From a checkpoint of a small transformer trained on Wikipedia.
Architecture: RMSNorm before each block, no biases in attention or MLP.
Training: a variant of SOAP for these matrices, 1478M tokens, 5639 steps.
Each number is 128 + 24 x the weight over its row's rms, rounded and kept within 0 to 255. Layers, rows and columns count from 0. Numbers have three digits each. The size before them is the row's rms in percent of the matrix's.

# layer 6 MLP gate, 1728x640, rms 0.0674, rows 550-600, columns 512-639
096:112129129118133080130126141135135154121099118134155156133124120157106129114128138111105152140125129191194137111136115121119119159149140125130144183110166155166163132136123139081094134165122090111121138143139119115112121095129122127107118135154120113110162088111135099167092116107159137097139179080126138161129170118108126117124135132092077123135108115191146136130139120116135172149134
105:117155152170116128117130150100135123151118100132113147112143125142116147156159128106138152161163113125136127104149110125131109134121164149103135121118097133127121143137124128099089127125110156101120139161121152124110143138104121102146127173147143112189142167124104126136098141123088153138151102164122098081111125102178139105139093148136111119093111156079128105128106120141154124110112
102:118150118160164122132163170136120150135135158125140117097139089149139108087093104132127142129147120153138166123107142136124129168133134127172157128113067123050130109136117129148138137143128137131138110128121092100154135149163134176143120108154106132100137132114102145174134100136102103172134147111162139143148158103169085093157107113116130108105146148118131119129127091117098122115111
101:111133131133160121153123153130172085144132128124124120104107110112156157065136162151139084083101145157114075129106120088134098108164130135153154143126077120123143154124097099099111101144161089107169133149120091109075117151130118097083140109146088102162190138153102127152101121156099168120158148105104125133116144124147103165127135083130142172118146144113121062117128164117136129116175
104:127121151143141143118101103164177137114105140099155134149122163112108132098132130126105097134121134123110104153125132102133122167169101116125125121134090138113124129167137113128119131137126123121144092101123113146110129103134137112142146141124143151129094163102093106166132121110175113122115150143106109070126157155105146116145124154119113136131129150121134086113122153121142116136159
100:092129097078060142129142100133119141197093115131133152181127174126139145119164151082160072177144116107122118173167120111152121148147089122135163109141134098109109105117156155146139110140098134131160145119125137127086074169133135111155130134128125139106087149134129166129117112115110148177098152113089118148140140126107132130131149129140130153172088114113147178119129121130102069140202
098:095135085150138147180141156113110142174116090195137169116141067092161125116133133095116100135130111156168092138156123142102118103121132172118108133118118112112144106127093141131141121167152120117106150117135123118145109172138126105134139148141203119144099113115116156135129166126137111147095149137127121125123120138109113161093129131114136118123139119155122138148095106134118141131111
103:114124101139152142144123134125130114152097162160054096138130126120127130107118123121118106094138128164125126163172163081089128141139136163126076111102128143164122139124140139144138111120089112156120098101133128112158102086107102145068129127144105136116139141148127098120131140105109139152072145139134135140135114171134119136148088126191121105096109159146126127118174144110108174165125
093:160146137159119120125142130160144150107144124147137150090134133122113123136138118127109175110136147120093147092105075126134124145168115117123118114113089123147129089141147126156132118110158052121153156111098172175120138107099122148140127071109143099098159115127110126131134152150103139122169125090111062126137170145137154161163105136122127178155136149150158165142175112164189087124101
100:108115086139146121142124144130192140127145127144177080117114123143166106136110135129155142152126150137119146116093095156127156138143152145114124147149112111162125132163141159156091117159109123114126129102144164141151158115157122129117102132093148186134136143121178099092147107129128158114132141131160157092092117135136119118127157115130145105114126138156091125169077154111126102128124
100:141142135137150116137142163132133164107159152106133153128147165126182117141134134148127134120112133182144099095121136088084124144137115124093085114070100131149142106158161119132164105134157104103152134143118130135133146137098126124105118099130130124123121115078113103128162094146138090122154110118166142122116132103110138160098085117153129161114083189095084130097154112165095158136127
107:105129136132146154113089158204135147134178068138110164134134104099138111153115142120139107078116109117129174108160183118129181122166147102088111143145137099122133142112125122122160148081136121113144168075101201093104113107115115115103116129089125151157102125090118138169166125124172161126171156109107116119125106112136129179138147114145097149134125143133129132148148138161181126177100
102:143131153159129124131179096141172137128112137167128076121159170151113133143132099192135099101132113192121138183131175121126139088134111138127160112110150127142080110113088170115180136139150138147101144177123131182133140152138105170142132111160167136110108105123122126083128138114076143159149120134129145130126122125118104137100106149155150120097161142155124115120119136169128068134110
095:138161146146104086091128100109080136164125134171107101144135124149129115134125189141105116128149151143051127135134103176135115118133145108105133125117159148153129132096094130102077096146110125139190124107121136090153064081135105164093076144136096119142109128164147145109101140124157120162114093150150149141116100099140155151105145143118103151101118145121149094140151171139159119171152
096:124125156132118113112165140139110154134159097153151200093118116172151129116142099131136132160067097154109113144117131101177125145135180090168140151124125104080137134147129074128126127123157064128055185126148124099131111163124144147150078143119124122150146089111116126139166130134139152098139108129174149119136108132145107094125105113107169110090133128113101087062114153085095130116090
093:133167149144127128109153155110159127136136098117153113108118133125110140116133165100104127170135091057130068107111137168138145158117151120105096104161125114137141121130134115153097167157086112166089158128124108159172138141089149116120104109120134140121110133131083165142114141129122170143118121127149154142161129123168127129148192136109156149109110111132176160115103127112145095121141
104:144164085125108141152099117116138138143140113104143164144119113143108098137161116105108134121102165100138090134125094109155145128132103164137110107142119105115142137135166114100120154111147106118110083139098092150096087139128126103139126201106134088087135075149105146119114152152132142099109147152101127140118123122174116156125110152127089078155129162138089105161145128098084134151114
094:162119125148101122098125117136136139080157105139079128150134143103091157075131102133154137099094114125101104158178200121100113145100104134143143139114114132150107124143117098118155092115154064149136132129115139138115112134131165120112133139155083140104131104149147126098115132126144082135159112119134140144112134120115157136148185119152158118126134120147161124096124131142142084120138
100:129159163148120156143123158132092110154119178126150102144114136148133136115130129113078143132132126112168131146091132143136156137128164116112112121089107135129118134112150122136144142116168138138113184146133105136142151091148135094098150115130082124143156133119114136157135124135093130145132138110112159116167098134118159137108088109138154130143125117158084117131137173127109088151148
097:104129126164137137150143077132141133132099163108105133116175115132107127125159137195109132127112148118117174128153107099118143147134138098168116122111184170137125108113107098081128147107121126164134090132170123131156164153086086103144144143128128142131180126156117111091119112109116133129141095134156153111105111146114122118133133159110099147107105133151097170150104115082108129114139
103:149156145132105112143088127167133111117125106138124125106101167099077084102147131112137116140143106072134145149127117126123109154104096115122133110101100135147135164157121162179150118141118101133127061121123147154117160130125175131128204119140131134108112132133135161130159153096108096186132128160120145131093119103074143119112118136135145154166134104139123137169135101156066101126141
102:123108115147125146123142097109110138137113124149159139135102157093139150130107116196122132147134124137125070157110115101162110090155133168088117111093095114089146095108119114155092118131113130120104163112116148156130130160141128103109095130151114147111139136113110112136138110163105128130130115133117107148143097119108134109138104082128146140113077140098134137128177153110141119166142
106:093090133124124140131113148134091136133095150166136156145123101106103131166113142126120133111141137102119141111155108142154116106116125124136172115155104119109104135120156126126087133124116155096130088163114134132113136141119152153127169170144142143135089163080107105076151154131130090098115168122118111187143139101075138117149123109119131121128078109118148108111148120123134117118127
097:114118153130127149163130117134102147117115140135134131147148114170153093105114125174122112136128120124161123158202098124120126079117108130133096124120107135153154149133111097106160122128147117122126141169108127110111082115127143120108114122154175143124150149128151142134169087100152156140131162138137129041088115142155107171114104131123153135084113094144112165139148136112137118113176
109:117144144159144060151070125159162178142116126141128111149143101118142105116129150126145086122148145140133149123107125132121104164150114122137102108123101126160080133137145140137142094127107114114106111130124132152127109126104123139126119140148129107087133126149125113138159103123198149138117106155138196144111090100150116172085147104142175117132153119150142140144134119145169110160110
102:131121152150160162134154103170117101166131096183109119136133122163172131123115136132157114151112134146125110153114063096142149166157105086143100128115109128129114166106115096114115130093125159153097115121132135115159118125177128146125132132145110089135130141111099110145114144136112071140113148156130071151101130127157132120124096103143119124162137156123111091146157132110097165111105
100:120143076131112147159146100114118130104177092117117143142095133136146170117108122125150131104114162126139186171133137168157107102117149102107175127080138070116095122152126134146123141121103083107115097057122112153115109126105117137106134119145129107170120078098147117118128178113095128100106139174122093148146090148136137129103130102129151132112115150107134173118161054116124162151115
101:147127122099134113134058138167120117126138073135131092139107099140119129111123096099159143104120130119110076134133113141126168170138155093129121109131113122114068127104122111095124136093128182117134092121123156191139078110157140117132149095151146047110153124128144062151163099129144145120138154180090132145123104088123097150121130103136144160157143130159130137107112109173131131111069
100:144167122118137117137127121129126129100128121126157155136122168169149104145112142145122105099130128121166122110115132068123099085117131116133134113139190156116152168089156092111089113146125123186116135100093092154072146100133120086135132104123150128145088139129150126183133140127068102099160151155143148110140087111089111127134123100118130100064143119152134123159150110123128106167098
109:140161136125121132145118183169164135154177130105108140112155115136181111133128084147119111151143112117140136111191133135086073122123149098132147134115115149159159122118159122156173102109162184123124132122131151105116098138120083156089135078132077134140113167109151149159144154146157124143154121122114194111150142182163123151141125108107161115086066136131086158153127112114122143150159
100:116137160132142130148154127119134149143150139127108143140110156109121079123112163114140137134166096130127154132132105123163138122103108117141104140148153087133144099165089139139140154146135118127102157103128087105197085098111111131099113133115106127160117070151149160072110105113123106182109135140119134118141090179145140131116129091119147112108122131150101142130103120156150155127090
097:111134104126122116150152107137126132108154121084126121158129100165129119180094100179133092137131135135145104128120136106120132191147149123148149162146079156118134142138136112132122086143087137161089136137113122141107119138068127163134132130167099104147125136119104140101123141105107117133150119136135135115054137129111145108131150124128121115128094137165117128112077165121117138134149
113:163097178106119170144108140132136131118125133109154138153135106119091138163114131142115122138170116086158110155107119130126134145146129151149110135094127119107131128123100119126121143122128138108067149140068162134125113134165102141096093090165119127077175131096110088150137142097125145063129154191132138141093107110169115148069170111133131183125146147132145150097143137113128132127146
118:130120125105114153108143107155124147108068132110189159100150098107131126112121152125111094121107142126081166148153121130102107148116123144121122146065158125109120099157142112129108150111099149116116116130135090153135124145166101164129112125155143176120108107139102096144082150155129153113096122168075108147092128122140155156114093151096136133147136125130096067171121114172119141069130
081:104147153144138152097149138120115088148160109100132139107089129170079129110105147160154101103141125127106165108135143096125088134122119163126108096109103167108140152135168082113181156129122103132168143101110101113116164168123141140143140115132142122162109138135097164105115130101114110120154119152126114117075138128151170207129157141132127125097118115136161162126140115084148165116129
094:115118127116137115102099186153154127132154128086129103162155126137132108134086154096166127166087166115116124143121096087170125160171135147120109148106135138113127138151144091146140111123140124112094104140137104085121124127123124120157096123105118123106155096135150109114164164137151094094136147129085156145155152149160165124159135163158179109178140142180149084151138109171131112098169
098:156136107146124119119099140121124104156104136164063135112106142121137099111132120154094126129128101172136136111121120098142171146148083137123109149183136131150109106135161137127119138140138127155114083103149131155094122109134120152132126111148120124081098115123122070134127093153167116147181173152138116165148137149147053169178163131138127134152170114131091156139076118127110105086168
095:104102142153131132152149118142132160119082106138100095135120117146093164120130096129108112146130148116127126135137174124122154170116134175115086161144086104158101115121160144132108170144192115125111127088142127168093134106117095109144135154113187108104126095178100139141116120145146121128141163139109164160081176101112152122086153151150087129124171105131127149154111156114150148130108
082:131113141104135115133106122132139113088129129145094144138080111163121189107137107111070166139116138092161131099156113117081168148130162137126099116147173102098130148153086099124112171098118126131114134110120134089138140114162133127117126149145170139126128122130157151152120158078136109135126139127171115135105156133145136091118147119090116089141111123133116140141150091110095145156128
102:093177134087148127104122116122121157086146157117120106125163173160134115135138125076087105092117123064146121173102078121097145085113126120116114156181121105119110100123156129137144114083149175112110130146103140102129102114127112155112149114161108069133146122097128131157150145109121133101062118120135119096125091136091083159116101139125142180102116164143136094121143106132116144112114
104:122144150107106129103080118089151147113120097140124149128112154146107114094118111084150149124125132118153157126140149125168125132103132125074156135093122150042107107170125104148140112138124120140139099153135150139124128145169130145113116104108122150164121144166142131128175093126146118096156162133123167103137157143085144120135160114101125127174140127123116153080125125132102140085119
095:102144138124193125113135121131116085141113119090138087162131157156106138160158134161147102147135116127132130105142135160130135139141118148127124103082159149172123119122151128083143127167110129082150141142117155100110091124090121114113134111157125103174125149125154137129143132120122132139134164133149124099125151110130128122118145157123150142090109147135175131129179104147126098097113
104:142134111121127146137122114141117169123095108151102141129106111085104111158102134124139154144159109125122136105170160111120101128116117128095127144138083124113137103142153143137151121129111186127121115146116148124143114149156098148165147114138164140176110157156133140156138091126125156106105096133110137106132108123142147110108136112173108114132138126159148111180144129127117170137089
102:114120161128147103145088096121134109136153089138136103129141148093147143121129156116165148118125165164106116083131109133128110146140102086123152122101099118169118143149124152158122131110121143113137060164152113155130176152118138138101106146109108107161164142110142085152107174108104066160114124087116151130145120098108123118139120100126133129148186084136106170112153157111124121155116
084:148093148093113106141140150131107106114085088100091175141102147161172154076107136116056116160199151166155140077147124102129109095102126119075080126172146108153121137140169113129107191136132103133150138126169161093111145090129151114096115154114113146123157133156121083106144142084123127102120183095146157166152105104155124099150163082111128106160158110106120152118119133126165142136134
092:162100140150112119167121112124111164109126098116125147115103165108088156136104101102101109123148152136103099125145096126107159129144110177097136140127141146129097139105132115108130136124107093150152121104089168127162145097098119108088153115073130096124161158105153155147121137153137092161109142130145192139139115164113072179169081078133120128151152126138137090100135173118108091168109
092:142086106122078118123172080162137107102114131104128154097149103102127125117107139150127125121136100148153137151138105097098119166134150124156128159138126150131108114143102105123128118104124142145187158132111138141114123194141097162097079133111138139118134116106140137140117156153103123089079141112149118060138125124126164172117110133116113142137122146144146135154103123135112098135160
092:158161109124129119130154131100165140126168132164160160148173155130131096159139133118122072133140124158093098148156141127135107107111122137115155159149121114178155140126116124130118162123131092126087129116135117139148097156150127155095140097124091135126137088122116131134102149151156145111136122151155121121120096121133139142135120108124121127114145093140130139202104152147104132142127
096:132150117153133138148103140138130174157104144136166117119141115158083103100130126099116116154131157123097104085110110148142152147078126121130188137100140107120118126159125157122147161129152139129161095179097167118128164130114156128080142087142127106135104134088099121143143158141127129109120157137142153143091130129154096101157168133150110120096132104130138118115130136126093118151088
108:130140167148119113149169096103137127146123103099112150144141150164148094137146126153071124129114163126196095151121113142120117172121132156110123146112152122113121162159124095073107149149129152136157142142119087084109153119148104124131108140131132132105154137190105125128120091097156115165137098135077111106145128146098102097128125135137115120141104106136144154157126119190135093123157
101:123155101139108188140148126124096099096136102144092145104121129087089130142150133130094114121148144127138066096139115132094146143148128101131146133163138098164130137116132101117156119129116120141085148121129099152115099122115145117149174153180166090131131072123119144156095136103094114142111145147120127091087165144106167114113127093164120131095100132155096101122112101152128126121145